python train.py --num_attention_heads=4 --hidden_act="swiglu" --norm="rmsnorm" --norm_eps=1e-05 --tie_word_embeddings=true --init_std_o=0.0 --init_std_down=0.0 --learning_rate=0.00238 --beta1=0.95 --batch_tokens=[32768, 65536] --z_loss=1e-05 --dataset="wikipedia_en"
Each number is 128 + 24 x the weight over its row's rms, rounded and kept within 0 to 255. Layers, rows and columns count from 0. The size above them is the row's rms in percent of the matrix's.

# layer 6 MLP gate, 512x256, rms 0.163, rows 388-405, columns 128-255
size [ 95  93  93  99  96  98 104  95 104  93 103 101 106 101 101 102  99 101]
[[146  58 133 146 164 139 182 146 168 117 149 142 163 142 154 135 170 144 132 169 130 128 140 121 140 152 137 122 151 130 116 123 147 126  75 129 136 149 140  89 137  49 109 104  63 111 129 153 163 126 152 118 101 110 109 160 140 127 181 142 153 142 153 142 132 119 114 125 125 102 154 137 133 146 138 154 109 112 127 120  97 111 123 138  81 107 107 143 125 137 104 141 126 151 159 115  92 142 104 145 113 118 160 156 112 116 149 100 112 119 100 151 170 151 139 131 145 125 150 112 117 174 142 166 125 173 130 139]
 [140 138 163 126 127 149 126 124 146 131 165  92 134 168 145 116  95 139 161 133 145 157 117 176 123 124 115 106 150 123 138 105 169 110 142 114  86 101 155 158 144 151 143 143 121 169 154 142  93 121 129 113 162 150 118 158 115 126  95 121 160  90 115 140 135 108 110 109  83 128 145 156 116 101 134 141 112 123  89 152 117 123 109 118  82 129 148 150 121 103 100 125 115 126 164 144 170 101 131 123 173  89 133 126 127 162 136 124 153 125 102 112 135 138 148  79 192 120 128 162 190 142 131 128 143 140 135 122]
 [152 146 142 119 107 132 167 119 101 174 129 133 131  85 168 158 111 142 121 159  88 136 174 117 127  83 149 118 132 154  84 108 130 119 105 115 132 137 120 147 151 143 135 103 154 124 131 162 132 136 135 148 144 121  97 118  79 158 132 157 119 123  98 100 141 130 135 147 106 115 143 171 150 177 133 104 136 131 121 135 119 131 170 117  79 139 110 108 149  82 111 116 169 105 119 130 146 137 104 133 141 144 121 117 110  99 116 104 146 172 115 143 135 111  82 143 150  90 157 143 159 133 164 134 113 144 141 102]
 [144 169 162 135 141 108 108 103 135  94 105 138 168 144 107 102  42 150 113 126 128 148 127 135 145 117 140 144 133 128 134 114 108 118 128 129 152 126  99 200 119 112 144 123 146 121 128  83 123  85  89 148 164 148 153 104 143 167 125  94 122 112 111  76 142 134 183 101 129 115 104 115 127 128 100 119 138 140 125 140 125 101 129  94 132 110 148 147 138 132 104 165 129 114 175 138 139  90 100 177 138 150 123 138 147 122 144  98  80 115 169 114 142  92 100 177  80 120 160 128 156 176 159 116  91 113 119 115]
 [ 99 125 102 162  85 131 157 113 106  90 143  98 188 112 129  96 131 150 160 128 112 119  50 159 164 114 180 145 140 118 147 155 141 152 102 114 106 108 130 155 104 160 133 150 128 125 129 105 173 149 104 142 153 113 146 100 168 125 103 100 122 155 144 168 158  97 154 110 149  92  94 180 126 124 108 146 122 146 119 160 151  96 135 123 106 130 156 160 126 102 136 146 130  99  99 134 146 115 125 147 151 123 131 149 111 128  64 108  87 138 162 166 123 106 118 146 125 145 128 140  97 137 119 137  97 149  79 170]
 [ 99 120 172  92 167 124 129 110 147 139 130 135 130 124 185 157 124 125 105 142 130 107 105 119  79  89 137 164 143 129 127 110 163 103 138 118 108 117 117 190 121 103 137 112 115 157 133 120 152 141 111 124  85 147  99 121 134 177 154  96 142 158 121 110 151 145 117 137 151 122 115 130 115 127 114 120 128 124 127 124  94 128  78 130 127 143 124 148 166  72  99 133 153 104 143 125  79 125 114 138 157 117 133 117 135 142 133 124 148 122 114 115 127  97 143 170 120 159 126 104 123 169  90 125 103 135 135 134]
 [104  90 116 162 117 106 139 123 120 110 123 100 131 130 143 123 140 139 123 112 150 102 151 135 118 112  94 145 153 106 134 138 123 143 148 196 102 126 112  80 127 144 161 159 134 155 126 142 144 159 102 131 139 151 128 124 167 159 124 144 172 130 193  96 145 137 128  98 148 142 107 131 115 107 136 163 135  98 109 131  95 126 118 149 165 150 106  95 162 144 110 169  96 124 122 133 166 170 111 124 195 159 175 146  96  95 150  99 121 127  60  76 119 152 173 122 119 140 122 150 136 129 174 108 108 125 130 122]
 [134 125 141  98 153 145 138 179 103 101 132 110 151  85 151 160  96 173 141 140 139 133 108 153 102  89 166 118 152 107 121  99 137  74  81 107 112 122 118 110 112 116 152 123 134 138 137 115 105 150 117 106 133 154 158 104 135 156 154 106 121 124 128 156 135 129 160 172 126  98 120 137 149 105 121 122 127 105 108 108 129 115 113  95 122 121 125 136 122  73 142 173 133 149 124 140 127 128 121 184 128 106 128 174 153 156 114  89 100 130 121 116 113 123 114 155  98 125 148 161 175 103 116 126 150 104 158 151]
 [151 112 125  99 151 132 115 109 144 162 146  94 114 136 128 126 111 143 136 129 164 120 111 135  81 114 137 168 124 120 157 115 103 151 147 134 179 162 118 108 111 107 134 140 157 114 156 145 122 132 154 162 105 147  84 139 178 120 175 100 112 108 119 152 137 166 102  88 145 136 127 158 136 156  99 116 103 124 161 161  92 114  98 147 121 149 160  90 162 145 146 171 126 163  72 122 123 128 146 105 131 102 126 174 123 138 142  78 104  70 160 101 133 122 132 162 107 122 157 130 100 134 120 118  97  99 165 155]
 [146 125 161 107 133 121 137 134  55 107 127 111 133 138 113 128  84 151 154 133 137 115 117 118 121 162 139 126 119 138 128 118  89 146 128 139  84 111  98 126 145 112 122 136 125 134 116  98 168 144  86 138 129 117  72 123 115 107 133  76 168 136 114 163 131 113 121 143  62 108 149 131 130  93  98 117 155 117 120 139 135 131 166 154 150 106 148 161 132 173  73  95 128 145 127 127 126 172 125 102 117  69  98 142 114 180 120 140 160  96 136 128 129 126 141 146  96 117 166 148 105 119 144 142 126 126 152 126]
 [ 96 123 107 119 163 102 158 121 129 105 140 127 123 147 112 138 131 140 139 135 145 110 114  94 133  97 112 140 139 164 137 142 154 123 116  79 120 108  76 125 163 107 121 130 156  69 108 141 136 122 109 114  94 141 118  96 117 139 140 110 198 108  97 162 154 114 125 145 167  96 147 137 147 119 117 137 159 122  56 140 114 123 158  95 152 105  94 104 143 115  89  99 145 113  96 107 117 135 125 104 135 153 149 138 139 115 111 131 132 115  80  81 139  89 164 133 126 118 140 161 155 141 132 117  87 126 104 132]
 [154 117 139  87 114 121 127 107 121 164 169  91 121  96 107 131 117 117  98 177 139  91 141 155 148 108 151 122 112 162  62 133  99 183 122 108  56 129 111 129 143 140 125 106 157 122 104 126 160  79 131 117 127 103 205 166 151 113 104 117 163 125 138 141 152 154 125 134 145  65 120 121  86 150  97  99 105 105  91 144 125 174  96 145 184 142 138  94 156 112 107 124  95 114 181 129 157 135 140 169 125 151  84 146 137 153 127 121  99 138 140  98 161 123 149 140 124  81 109 113 148 123  84 109 123 141 114 126]
 [152 131 132 124 154 124  96 119 115 154 162 104 105 101 164 156 169  95 177 144  99 101 117 110 127 107 163 121 144 119  88 117 134 153 124 129 121 155 151 158  75 112 139  92 140 128 143 111 141 133 107 113 166 140 108 104 109 114  96  79 101 114 148 120 111 137 108 144  92  86 125 130 106  88  80 139 133 180 132 144 104 144 140 127 164 137 116 171 126 166 142 102 124 130  86 119 136 146 178 176 116 148 157 186 159 138 131  92 102 112 153 157 173 146  90  77 128 135 135 115 166 146 132 132 145 150 143 195]
 [ 94 101 138 143  93  77 132 126 141 111 124 120 119 132 111  99 146 114 118 148 114 101  82 167 110 108 158  83 158 168 128 123 147 161 107 137 116 136  89 103 153 125 148 115 160 118 125 139 121 135 124 119 154 184  84 145 108  91  90 122 122 105 115 115 129 118 160 141 127  93 102 127 101 109 165 176 148 120 112 128 127 147 141 130 132 103  92  97 133 130 141 109 142 142 108 100 117  97 164  81 152 112 106 166 128 133 160 103  85 121 124 133 129 128 165 113  94 170 135 157 119 146 142  67  69 154 120 116]
 [163 158 107 153 150 124 142 119 133 158 149 144 101 106 111 159 124 119 122 139 191 107  95 121 120 164  99 148  96 139 134 151 120 112 124 142 107  95 101 122 134 121  77  85  99 154 126 104  87  97 126 142 122 161 100 127 106 129 120 112 133 151  94 124 135 111 111 112 184  89  79 165 105 112  97 128 133 152 168 176 128 101  71 139 121 111 109 145 117 144  98 106 114  83  98 134 150 103 129 161 168  92 155 144 136 150 108 115 159 100 108 150 137 122 138 101  97 122 127 137 120 116 103 128 162 160  99 170]
 [131 130 152 137 117 153 145 113 125  90 142  80 162 107 123 100 133 141 124 132 145 124 169 138 132 140 124 119 125  95 137 126 182  70 140 135  83  93 110  78 123 117 123 134 142 136  82 149  97 156 103 110 102 115 126 140 153 137 212 155 107 131 141 126 147 126 117 134 138 114 137 123 115 104 154 114 107 118 141 107 128  96  92 151 131 121 119 140 107 133  99 137 124 128 126 125 149 136 112 167 142 134 180 142 177 188 119 164 107 134 115 123 180 128 146 128 152 135 136 137 169 115 145  96 157 149 164 143]
 [133 146 133 166 161 132 118 116  73 182 147 143 119 104 133 130  97 108 122 154 141 105 127  91 152 159 139 111 111  90 148 156 139 110 146 124  95 133 152  98 145  89 119 141 105 130 140 107 158 151 129 123 119 132 117 121 126 134 125  95 125 118 151 121 141 127 144 109 171 152 135 130 142 148 171  97  75 125  83 155 130  93  97 166 115 156 114 122 134 137 101  99 159 167 143 127 113 133 143 126 130 141 193 110 100  98 131  96 121 135 143 159 136 117 108 116 111 133 135 123 148 114 107  63 126 111 110 125]
 [108  79 121 153 105 107 146 106 116 154 132 144 119 146 112 141 155 111 114  91 160 111 116 107 117 127 104 113 105 125 143 156  90 125 110 158 112 125 176  85 131 132 126 131 120 118 100 147 113 108 123 119 116 119 142 145 121  86 143 148 117 130 148 122 100 129 108 159 104 141 129 121 147 136 133  91 171 145 104 119 155 160  77 105 127 145 130 132 116 127 149 131  87 123 146 182 135  89 146 141 188 144 134 144 125 157  93 165  92 138 152  85 145 165 113 151 114 171 108 132 184 104 179 119 120 144 132 149]]
# layer 6 MLP up, 512x256, rms 0.167, rows 388-405, columns 128-255
size [ 99  99  94  99  98 102 108  96 103  96 100 103  99  99 101 102 101  97]
[[157 128 151  95 123 142 107 123  96  98 142  98 151 147 133 118 111 144 160 125 121 148 145 149  92 144 108 113 155  95 169 126 155  77 114 171 145 179 127 153 141 135 151 100 129 130 171 166 121 174 123 132  87 122 130 129 147 114 104 101 120 107 112 168 115 103 126 108 100 179 106 196 130 114 117  64 122 115 178 126 152 114 132 121 183  96 146  90 104 150 118 121 126 139  90 103 133 141 116 130 154 139 121 116 158 113 131 130 121  99 148 151 152 139  94 121 146 153 128 131 110  86 101 125 151 144 150 141]
 [134 159 151 135 129  94 127  90 146 148 127 117 120  93  92 155 136 103 142 101  98 149  97 138 151 109 139 177 144 123 125 133  96 131  95 128 114 151 117 106 149 119 149  91 133 114 130 170 138 150 155 111 108 104 187  58 125 111 178 168 114 108 139 129 133 103  87 102 206 132 125 132 103 111 119 129 101 120 168 131  74  85 101 167 131 131 133 126 163 127 103 159 118 124 107  95 103 117 115 113 100 136  91 152 119 153  89  85 134 115 171 107 140  94 115 133 171 124 120 119 125 112 128 130 128 156  91 109]
 [137 109 129 132 157 119 113  89 104  97 103  76  97 132 120 105 108 161 136  83 121 121 136 146 170 159  93 133 161 138 155 128 137 115 115 126 123  97 153 182 130 118 159 129 114  93 142 143 135 129 159 131 172 145 127 104 122 106 124 117 151 116 169 105  87 110 125  84 129 120 123 117 121 137 154 144 131 150 131 130 135 129 131 137  82  98 143 160 141 102 133 128 109 189 183  85 159  68 159 168 135 142  94 124 111 180  82 127 155 143 110 139 104 116 173 128 152 107 114 136 177 173 148  91 110 154  85  91]
 [135 153 161 137 134  97 174 152 110 140 149 128  72 118 137 147 100 161 133 161 124 147 141 129  99 135 131 112 120 163 111 122 145 141  88 128 146 113  99  80 192 128  90 150 105 162 107 126 110 126 118 142 132 100 118 130 106 119 131 127 133 157  95 167 111 162 143 119 170 144 110 164 180 127 132 143 114 159 161 142 120 107 140 154 113 102 171 133 115 118 139 140  89 119 135 100 141 118 115 107 144 118 130 136 126  93 106 105 146 154 148 103 108 121 127 129 124 144 136 145 133  98 161 141 129 195 130 143]
 [109  92 148 130 100 121 129 149 163 139 121 130 158 168 143  94 103 114 134 160 105 124 120  97 137 140 128 136 140 155 132 152 141  95 156 159 117 154 125 124  98 128 120 127 163  90 129 111 122 124  90  80 115 122 112 138 101 132 127 166 149 136 134 113 139 140 155 126 127 123  96 138 128 142 135 132 166 120 137 120 118 142  99  93 155 150 129 108 167 114 151 151 110 153 161 133 128  91 142 110 117 160 160 100 122  87 129 100 132 201 132 138 105 148 146 123 130 150  99 141 105 116 163 165 105 173 127 109]
 [ 64 174 179 114 153 127 102 110 147 112 136 111 135 154 169 122 143 134 160 103 140 122 162 103 152 111 154  98  95 111 104 112 124 121  93 138 111 191 140  99 136 146  91 151 129 103  77 106 158 108 129 190 115  96  82 141 142 156 152  95  92 128 162 154 132 106 104 126 131 138 141 108  88 153 158 131 167 128 148 157 116 146  94 116 121 138 131 149 136  86 161 112 128 132 129 144 118 124 146 140 168 112 128 110 141  95  88 144 114  86 119 143 153  85 139 151 138 111  97 116 121 174  93 117 126 175  85 114]
 [158 137 113 124 133 121 125 124 151 114 127 134 140 150 113 114 167  83 142 116 117 149  85 139 115 138 106 126 150 150 123 105 129 113 134 134 130 137 130 172 145  98 143  82 107 140 137 107  98  91 133 110 148 130 128 131 123 102 135 144 102 152 115 133 156 117 159 165 128 103 178 101 132 131  98 115 135 141 111  97 144  74 133 165 143 105 136 192 139 146 141  89  93 141 114 153  95  98 136 143 114 139 134 107  88  97  89 126 108 154 176 162 132 141  91 159  67 135 175 121 116 129 121 127 111 112 167 178]
 [101 166 141 169 103 134 154 102 114 140 126 112 135 130 132 174  78 124 112 141 170 156 126 131 137 119 167 107  87 103 141  86 115 130 149 109 171  85 175 126 129 161 164 123 117 119  99 114 128 132 148 105 119 107 125 142  79 125 122 142 143 129 132 150 101  82  86 118 114 156 134 137 107 137 137 123 119 180 147 116 142 117 123 144 130 123 146 109 109 119 140 130 121 124  86 125 126  78 121 129 134 137 135 136 135 103 143 113 129  96 159 140 103 128 128 117 140  99 128 112 111  80 102 164 112 117 138 153]
 [110 135 119 122 118 118 166 124  91 131 131  96 158 117 102 124 129 130 113 105 137 128 158  75 118 151 125  90 176 136 131 120 127 147 106 114 140 160 141 127 123 154  82 144 160  99 121 100 117 176 108 134 123 124 118 107 116 144 144 133 128 181 127 125 141 183 128 107 101 101 152 117  95 114 123 101 145 170 113 116 108  76 124 136 183 114  96 101 150 122 137 134 128  97  85 108 165 194 190 122 107 134 129  80 156 121 175  96 155 103 155 137 118 150 115 165 153 118  91 115 164 183 137 155 111 115 102 134]
 [132 173 108 129 131 137 116 121 148 121 101 174 125 124 111 127 152 116 115 157 147 167 121 116 138 106 113 138 147 113 105 137 151 128 123 116 136 109 133 141 135 117 126 146 103 160 123 102 118 188 128 149 132 105 120 125 146 124 131 139 121 124  82 144  65 111 139  98 108 123 106 161 131 124 133 102 123 114 104 147 121 117 143 115 130 178 131 144 106 135 126 124 114 111 137 178  78 108 109 126 159 155 160 141 107 154 145 107 113  79 112 116 160 156 139 134 141 134 126  72 138 128 130  73 138 184  92 120]
 [170 146 126 157 157 157 116 171 139 154 170 148 128  65 158 151 136 155 134 105 105 114 140  97 145 113 173 144  80 125 116 131 124 112 139 123 114 129 123 103 105  96 143 149 111 175 162 136  96 135 122 146 112 127 127 117 119 173 129 189 155 124 137 152 120 125 150 115 169 133 101 133 127 102 115 143  98 140 114  89  93 152 106 130 151  93 131 120  98 101 138 148  99 130 159 113 104 134 126  92 146  86 135 144  82 165 122 123 121 132  94 139 168 125 143  98 108 172 143 147 168 166  67 136 131 124 129 117]
 [111  96 122 199 130 147 162 107 135 120 114 119 107 107 143 154 130 129 140 115 130  86 129 103  86 118 115 162 108 141  98 111 158 114 164  83 145 133 104 165 121 113 117 111 158 141 151 145 119 149 104 133  98 125 108 108 105 117 153  96 131 134 113 108 135 157 111 154 117 170  92 154 142 157 184  56 131 106 122 156 101 145 154 107 148  73 110 145 140 151 108 169 133 148 130 134 178 142 106 122 132  94 123  84 115 159 128 114 125 132 112  98 111 138 110  89 135 165 157 140 110 133 135 117 118 125  99 100]
 [118 137  85 102 131 128 148  96 102 119  96 148 119 100 146 117 118 154 139 117 146 149 117 137 156 110 121 136 130 115 148 108 107 126  94 121 149 132 104 130 122 174 138 151 124 151 113 109  79 111  97 113 150  90 128 170 147  92 143 120 131 164 118 138 145 145 110 152 122 148 123 148 135  77 153  92  99 105 117 113 139 162 126  99 151  99 174 148 121 115 107  92 130 141 119 155 122 135 162 143 117 132 158 133 136 105 112 134 131 155 104 128 129 145 154 137 125 113 152 135 123 124 134 153 145  52 131 201]
 [151  90 111 122 167 116 145 153 121  85 130 120 133 114 141 127 154 120 123 112 167 175 137  93 118 164 134 121  99 106 155 168 160 161 168 166 102 133  92  97 128 129 146 133 139 107 136 134 112 144 116 161 106 135 123 125 117 101 151 139 175 140 110  91 131 114 106 135  92 133 166 139 121 124 121 116 150 141 119  86  90  94 128  94  85  98 111 148 123 132 100 120 129 135 143 117 127 108 143 119 123 141 100 109  93 143 122 159 164 121 166 155 131 162 118 167  98 128 187 110 101  95 165  93 110 144 147 135]
 [127 116 111 130 128 114 167  61  91 167 119 129  82 131 110 140  84 119 117 145 158  93  77  99 148 172 137 164 129 128 103 156 131 114 173 108  95 123 155 104 137 134 112 114  91 113 134 144 155 125  92  91 154 105 127 129  91 124  83 124 144 140 140 129 114 138 133 169 156 112 159 151 119 124 112  90 129 110 119 167 102 137 125 125 113 113 122 111 139 125  94 163 158 143 145 111 128 162 132 120 151 127 141 141  99 116  90 104 143 165 155 114 126 103 111 149 127 112 151 177 105 127 159 113 172 143 167  95]
 [136 150 104  99 137 135 141 110 169 147 134 122 101 128 152 116 116 153  94  69 124 150 132  87 120 138 128 152 131 139 179 128  98 160 108  94 133 136 136 122 134 163 137 101 142 142 137 130 108  79 143 155 118 168 160  89 123 126 125 128 148 120 134 132 108 118 137 110  67 109 148 118 123 141 119 154 164 141 135 122 167  96 162 122 136 143 117 133 131 122 127 102 115 145 137 138 110 106 155 118 106  92 139 114  92  97  64 128 109 131 124 121 118  92 111 144 159 147 121 149 109 121 104 146 142 106 116  80]
 [133  96 152 172 128 144  93 136 114 167 123  98 118 139 138 112 140 133 101 104 133 161  88 116 108 129 116 175 108 158 119 139 103 127 130 152 108 145 107 151 107  95 114 144 156 113 111 139 114 132  99  99 121 189 122 104 166 146 159 111 155 119 107 134 121 158 160 117  95 101 149 148 166 122 163 117 110 127 132 104  99 132 111 147 124 132 126 159 117 108 140 108  75 137 130 148 111 124 134 110 131 124 133 110 106 129 132 129 132 125 126 161  77 116 128 106 151 142 121 133 119 113 151 142 132 143  94 131]
 [101 131 159 120 125 131 132 169 104  94  97 140 117 115 122 165 154 118 158 138 121 125 116 156  97 148 100 177 140 109 136 120 111 163 116  91  99 148 128 148  97 140 162 139 153 134 116 142 126 143 111  91  89 128 132 136 137  84 163 117 115 129 101 126 128 113 146 116 161 141 136 143 132 138 149 107  93 106 107 138 121 124 182 128  96  90 116 150 136  99 111 176 156 145 184 111 119 172 153 149 105 147 126 149  82  58 114 106 119  90 145 143 140 119 152 155 124 160 129 119 133 154 114 137 143 132 112 174]]
# layer 6 MLP down (transposed), 512x256, rms 0.161, rows 388-405, columns 128-255
size [ 97  98  94 100  99 101  98 100 103  98  96 105 100 104 105  97 100  99]
[[ 96 148 141 118 142 112 147 142 132 134 132 125 125  97 144 132 103 168 115 181 118 154 135 137 180 119 145 145 161 160 129 117 119 109 102 124  57 138 161 121 136 138  65 125 109 145 113 128 119 137  84 133 102 153 146  70 134 101 116  68 130 133 157 155 105 154 142 105 152  78 120 137 150 143 146 148 129 117 116 143 138 115 145 125 124 131 115 125 175 137 118 154 190 131  89 130 105 136 123 161 156  98 120  60 136 110 133 148 114 149 114 125  93 182 111 105 132 145 131 132 121  99 110 138 142 126 117 126]
 [110 122 107  94 175 131 101 116 115 105 135  72 155 127 143 121 123 142 112 110 134 143  98 146  99 147 125 140 169 121 136 175 121 144 128  87 128 146 149 150 135 127 132 105 114 125  91 124 116 113 140 123 114 130 133  99 138 137  97 136 106 125  97 145 149 136 120 135 131 128 127 165 133 110 142 184  89 142 135 187 121 114 130 136 125 142 108 133 111 100 102 153 124 120 161 109 135 113 122 139 146 138 117 158  96 126 130  77 115 150 126 142 255 125 161  97  86 138 160 117 110 113 123 159  97 148 135 165]
 [193 142 171 127 130 155 163 102  94 166  97 137 115  92 153 143 125  87 120 156 109 120 177 145 171 123 134 129 126 155 112  87 132 112 138 125 105 172  51 116 140 136 114 139 158 117 142 139 172 117 136 146 118 153 116 118  95 114 132 119 101 111 133  86  99  97 117 136 139 100 158 156 153 111 136 146 155 128 104 111 118 114  60 164  90 131  95 111 112 113 150 118 166 130 115 114 127 136 139 124 171 139 152 124 103  80 121 101 103  98 146 107  94 129 125 150 135 123 144 135 136 129  80 121  91 109 161  81]
 [118 135 132  71 117 114 139 118 107 146 124  93 115 121  83 123  97 112 117 136 146 128 182 100 101 203 135 121  80 118 129 122 131 155 118 127 146 142 122 113 118 162 126 166 148 159 113 154  81 167 153  85 134 141 150 115 105 151 154 136 138 109  81 154 118 156 172 130  89 169 115  85 112  90 118 120 108 140 137 112 118 147 181 125 130 113  68 153 123 126 119 108  71 101 140 145 144 140 129 143 152 105 123 105  93 128  84  98 119 161 154 151 116 153 102 154 107 127 134 100 133 147 126 129 161 147 104 137]
 [ 90 126 124 135 113 153 121 121  86 163 141 148  96 118 116 116 162 103 113 122 148 140 136 120 155 136 166 132 135 146 136 128 153 145 144  92 127 141 149 138 109 101 125 131 131  97 153 102  87 122 131 137 114 133 155 174 109 104 124 109 141 149 141 118 126  99 135 114 122 157 115  79 146 147 134  61 134 126 113 108 173 142  60 141  77 142 122 126 125 122 115 137 105 104 113 101 137 114 133 102  79 109 118  90 140 118 124 142 122 177 111 151 249 128  89 149 136 106 153 144 122 131 167 143 141 150 121 118]
 [ 84 163 176 122 145 119 143 141 151 142 122 140 153 134 161 118  87 156 116 139 105 136 151 142 163 117 126  99 150  99 110 125 144 135 122 179 117 113  97  73 129 139 120 100 138  88 114 129 147 136  95 123 123 128  94 152 122 146 130 143 118 132 169 130 153 147  93 140 149 119  92 154  97 152 130 136 124 154 134 123  77 120  89 127 124 116 133 142 140  89 136 135  98 161  97 110 150 162 160 153 118 123  93 127 198 117 111 147 135 133 116 170 111 105 114 137 162 182  99 147 163 136 141  91 153 160 129 129]
 [121 109 121 184 147 130 113  95  99 120 165 148 147 146 130 116  97 150 122 105 115 123  96 135 130 101 143 127 139 121 177 125 157 168 114 103 156 152 160 144 172 111 134 109 174 139 167 112  92 155  95 152 129 137 132 124 142 121 155 149 120 133 149 166 105 107 158 130 166 127 171 125 134 114 172 132 109 136 163 144  97 101 122 139 117  67 121 138  98 137 140 140 148 168 127 176  96  97 125 131 104 130 127 137 123 105  89 139 150  89 132 160 236 167 151 169 112 125 125 136 118 127 124 166 132 126 132 138]
 [125 148  92 216 118 115 146  83 150 173 125 118 125 138  96 141 147  79 128 146 109 140  82 132 150 105 116 181 116 118 156 111 133 165 164 140 152  98 110 158 139 137 131 182 110 131 164 149 152 126 124 110 123 151 116 106 119 164  81  78 182 128 157 156 115 115  62 127  71 136 112 150 155 135 133 147 150 131 149 159 136 127 129 127 118 159 154 140 115 145 116 170 119 119 126 149 156 114 174 122  82  96 166 127 139 111 103 142 161 130 104 126 122 127 167 142 154 125 120 154 122 126 149 159 107 161 117 103]
 [ 72 106 122 129 168 136 141 147 125 127 136  79 131 147 146 137 133 113  93 171 142 119 104 130  88 212 135 118  95 129 125  90 106 102 134 157 130 133 150 153 146 128 109 123 145 124 145 105 113 123 169 123 131 161 110 104 119 114  85 168 113 116 123 153 160 107  91 107 128 129 146 109  90  77  92 102 104 135 109 100 194 104 176 147 103 118 108 136 198 114 163 115 127 135 124 123 154 140 175 140 132 126 137 147 126 118 128 110 104 146 116  98 172 120 142 126 145 164 157 124 146 144 165 126 117 110 120 132]
 [170 149 101 125 127 134 134 110 133 117 123 132  95 124 162 128 142 140 142 158  54 104 145 134  96 172 143 101 125 130 144 102 136 115 168 103 141 131 139  63 161 117 115 154 115  89 136  97 127 130 146 138 124 125 140 153 111 134 115 123 151 104 112 131 114 106 103 132 218 132 123 135 109 144 136 157 116  94 107 100  95 132  85 155  90 117 109 165 123 106  77 178 110 113 138  96 130 104 132 157 130 138 107 154 137  99 122 129 122 103 130  92 130 161 126 110 125 129 116 121  98 135 164 114 143  77  94 136]
 [ 94 127 137 134 117 127 180 164 135 130  89 106 150 115 116 132 154 111  86 129 120  63 175  99 154 130 146 125 105 131 135 173 136 129 103 116 142 119 114 102 188 141 142 124 128 144 118 107 120 163 128 126 143 177 167  96 124 112 153 160 133 138 134 134 121 110 134 160 136 152  92 135 108 170 120 112 142 140 141 124 146 124 133 126 120 147  90 123 130 137 130  87 141 126 159 131 147 114 127 109 161 111 152  82 146 137 131 111 123 113 156 133 192 100 108 123 177 134 123 106  99 130 124 124 118 165 102 125]
 [115  93 120 146 138 139 125 143 114  97 134 105  89 108 161 168 168 110 171 104 117 124 127 120 113 128 106 102 124 111 130  87 118 132 105 104 149 146  80 136 135 117 130  86 140 127 133  98 105 136 136  91 106 119 129 125 152  86 112 100 100 105 134 147 148 153 127 185 124 141 122 111 138 121 130  99 127  87 138 127 110 117 177 139 157  89 134 122 161 157 133 121 160 131 151 114 110 119 120 110 124 130 126 117  90  95 170 190 129 130 120 104 134 133 119  98 131 103 105 108 131 118 146 122  92 100 130  83]
 [174  98 137  99 147 149 111 121  73 139 104 133 110 138 112 110 127 158 172 156 145 144 172 179 146  73 124 137 115 117 127 126 138  76 101 111 129 126 157 141 119 154 164 148 151 107 113 138 111 148 166 105 122 116 111  60 143 147 126 132 154 158 166 128 119 105 116 112 104 153 168 146 153 110 131 125 121 101 110 100 151 131 147 151 143 132  99 104 140 117 124 104 130 103 148 133 116 159 107 146 139 142 124  77  78 112 132 111 120  95 174 164 106 141 106 157 136 151 101 119 119 158 125 134 142 103 136 109]
 [139 138 116  99 153 154 141 112 113  93 123 108  95 129 154 117 119 147 115 128 172 120  96 119  76 148 118 125  90 114 136 134 122 103 116 113 128  90 160  88 125 145 164  95 152  92 113 189 122  88  77 124 136  98  74 114 111 120 112 145 158 106 142 127 127 106 116 127 123 161 154 124 113 124  84 122 143 151 137 128 135 101 212  94 121 108 119 114 147 107  98 131 166 155 132 103 157 117 137 127 102 104 138 138 133 169 121 114 101 158 120 154  82 123 134 113 107  97  99 140 121 129 123 110 114 115 122 145]
 [146  96 130 169  96 127 136 143 121 119 111 143 135 163 126 143 106 125 151 123 122 123 152  95 123 163  93 134 122 128 160 117  95 180 124 113 141 106 110 100 121  94 124 131  74 178 138 111 128 121 114 138 156 133 120 154 122 116 111 100  85 106 119 142 120  90 137 148 124 121 156  78 132 168 165  97 110 105 125 159 136 132 157  82 110 154 121 152 139 160 110 157 144 129 109 128 139 119 124 102 110  92 151 139 113  81 128 125 133 142 153 141  73 118 130 132 116  98 119 139 111 106 130 128 162 148 132 118]
 [142 150 135 139 119 102 168 122  96 110 122 174 166 144 126 120 116 148 128  98 124 148 139  73  89 143 125 146 151 165 114 126 100 150  94  94 148 120 130 125 119 151 123 123 134 142 104 112 135 127 125 148 130  98 115 125  98 158 125 115 174 109 158 169 132 104 122 136 109  96 124  86  93 156 124 130 132 140 123 120 109 129 128 121 121 182  99 142 133 108 140 163 132 138  92 141 123 112 175 118  80 125  92 139  79 157 105 136 142 141 115 170 169 115  64 104 138 112 140 140 105 145 149  87 103 105  78 129]
 [137 110 154 177  98 101 111 153 122 137 111 131 118 133 139 108 117 124 122 127 110 104 138 114 138 142 162 104 117 141 112 148  72 112 128 112 100 128 169 155 119 124 135 151 156 160 116 123 126 124 113  66 141 147 132 123 134 106 155  85 161 133 108 178 129 131 134 134 144 131 159  95 135 127 132 115 105 127 119 110 123 123 130 106 143 106 141 164 127 136 135  80 131 112 141  93 136 141 153 122 100 124 159 125 125 135 115 162  98 146 135  92  96 135 148 123 151  94 114 143 175 102 164 131 126 164 115  65]
 [145 132 133 160 140  78 149 158 140 125 131 109 119 130 127 150 178 163 134 142 136 150 152 153  99 106 118 150  73 128 176 124 155 145 113 118 137 140 105  97 128 112 155 131 115 137 102 130 123 113 113 128 114 140  90 139 145 113  88 137 169  84 121 113 131 156 135 143 143 146 118  96 141 142 124 170  93 153 178 108 113 133 195 127 130 111 124  69 139 142  90 160 116 123 162  96  98 172 126 119  81 110 138 123 109  86 154 139 154 150 142 153 152 132 156 101 124 126  79 134  94 140 145 139  95 128  79  59]]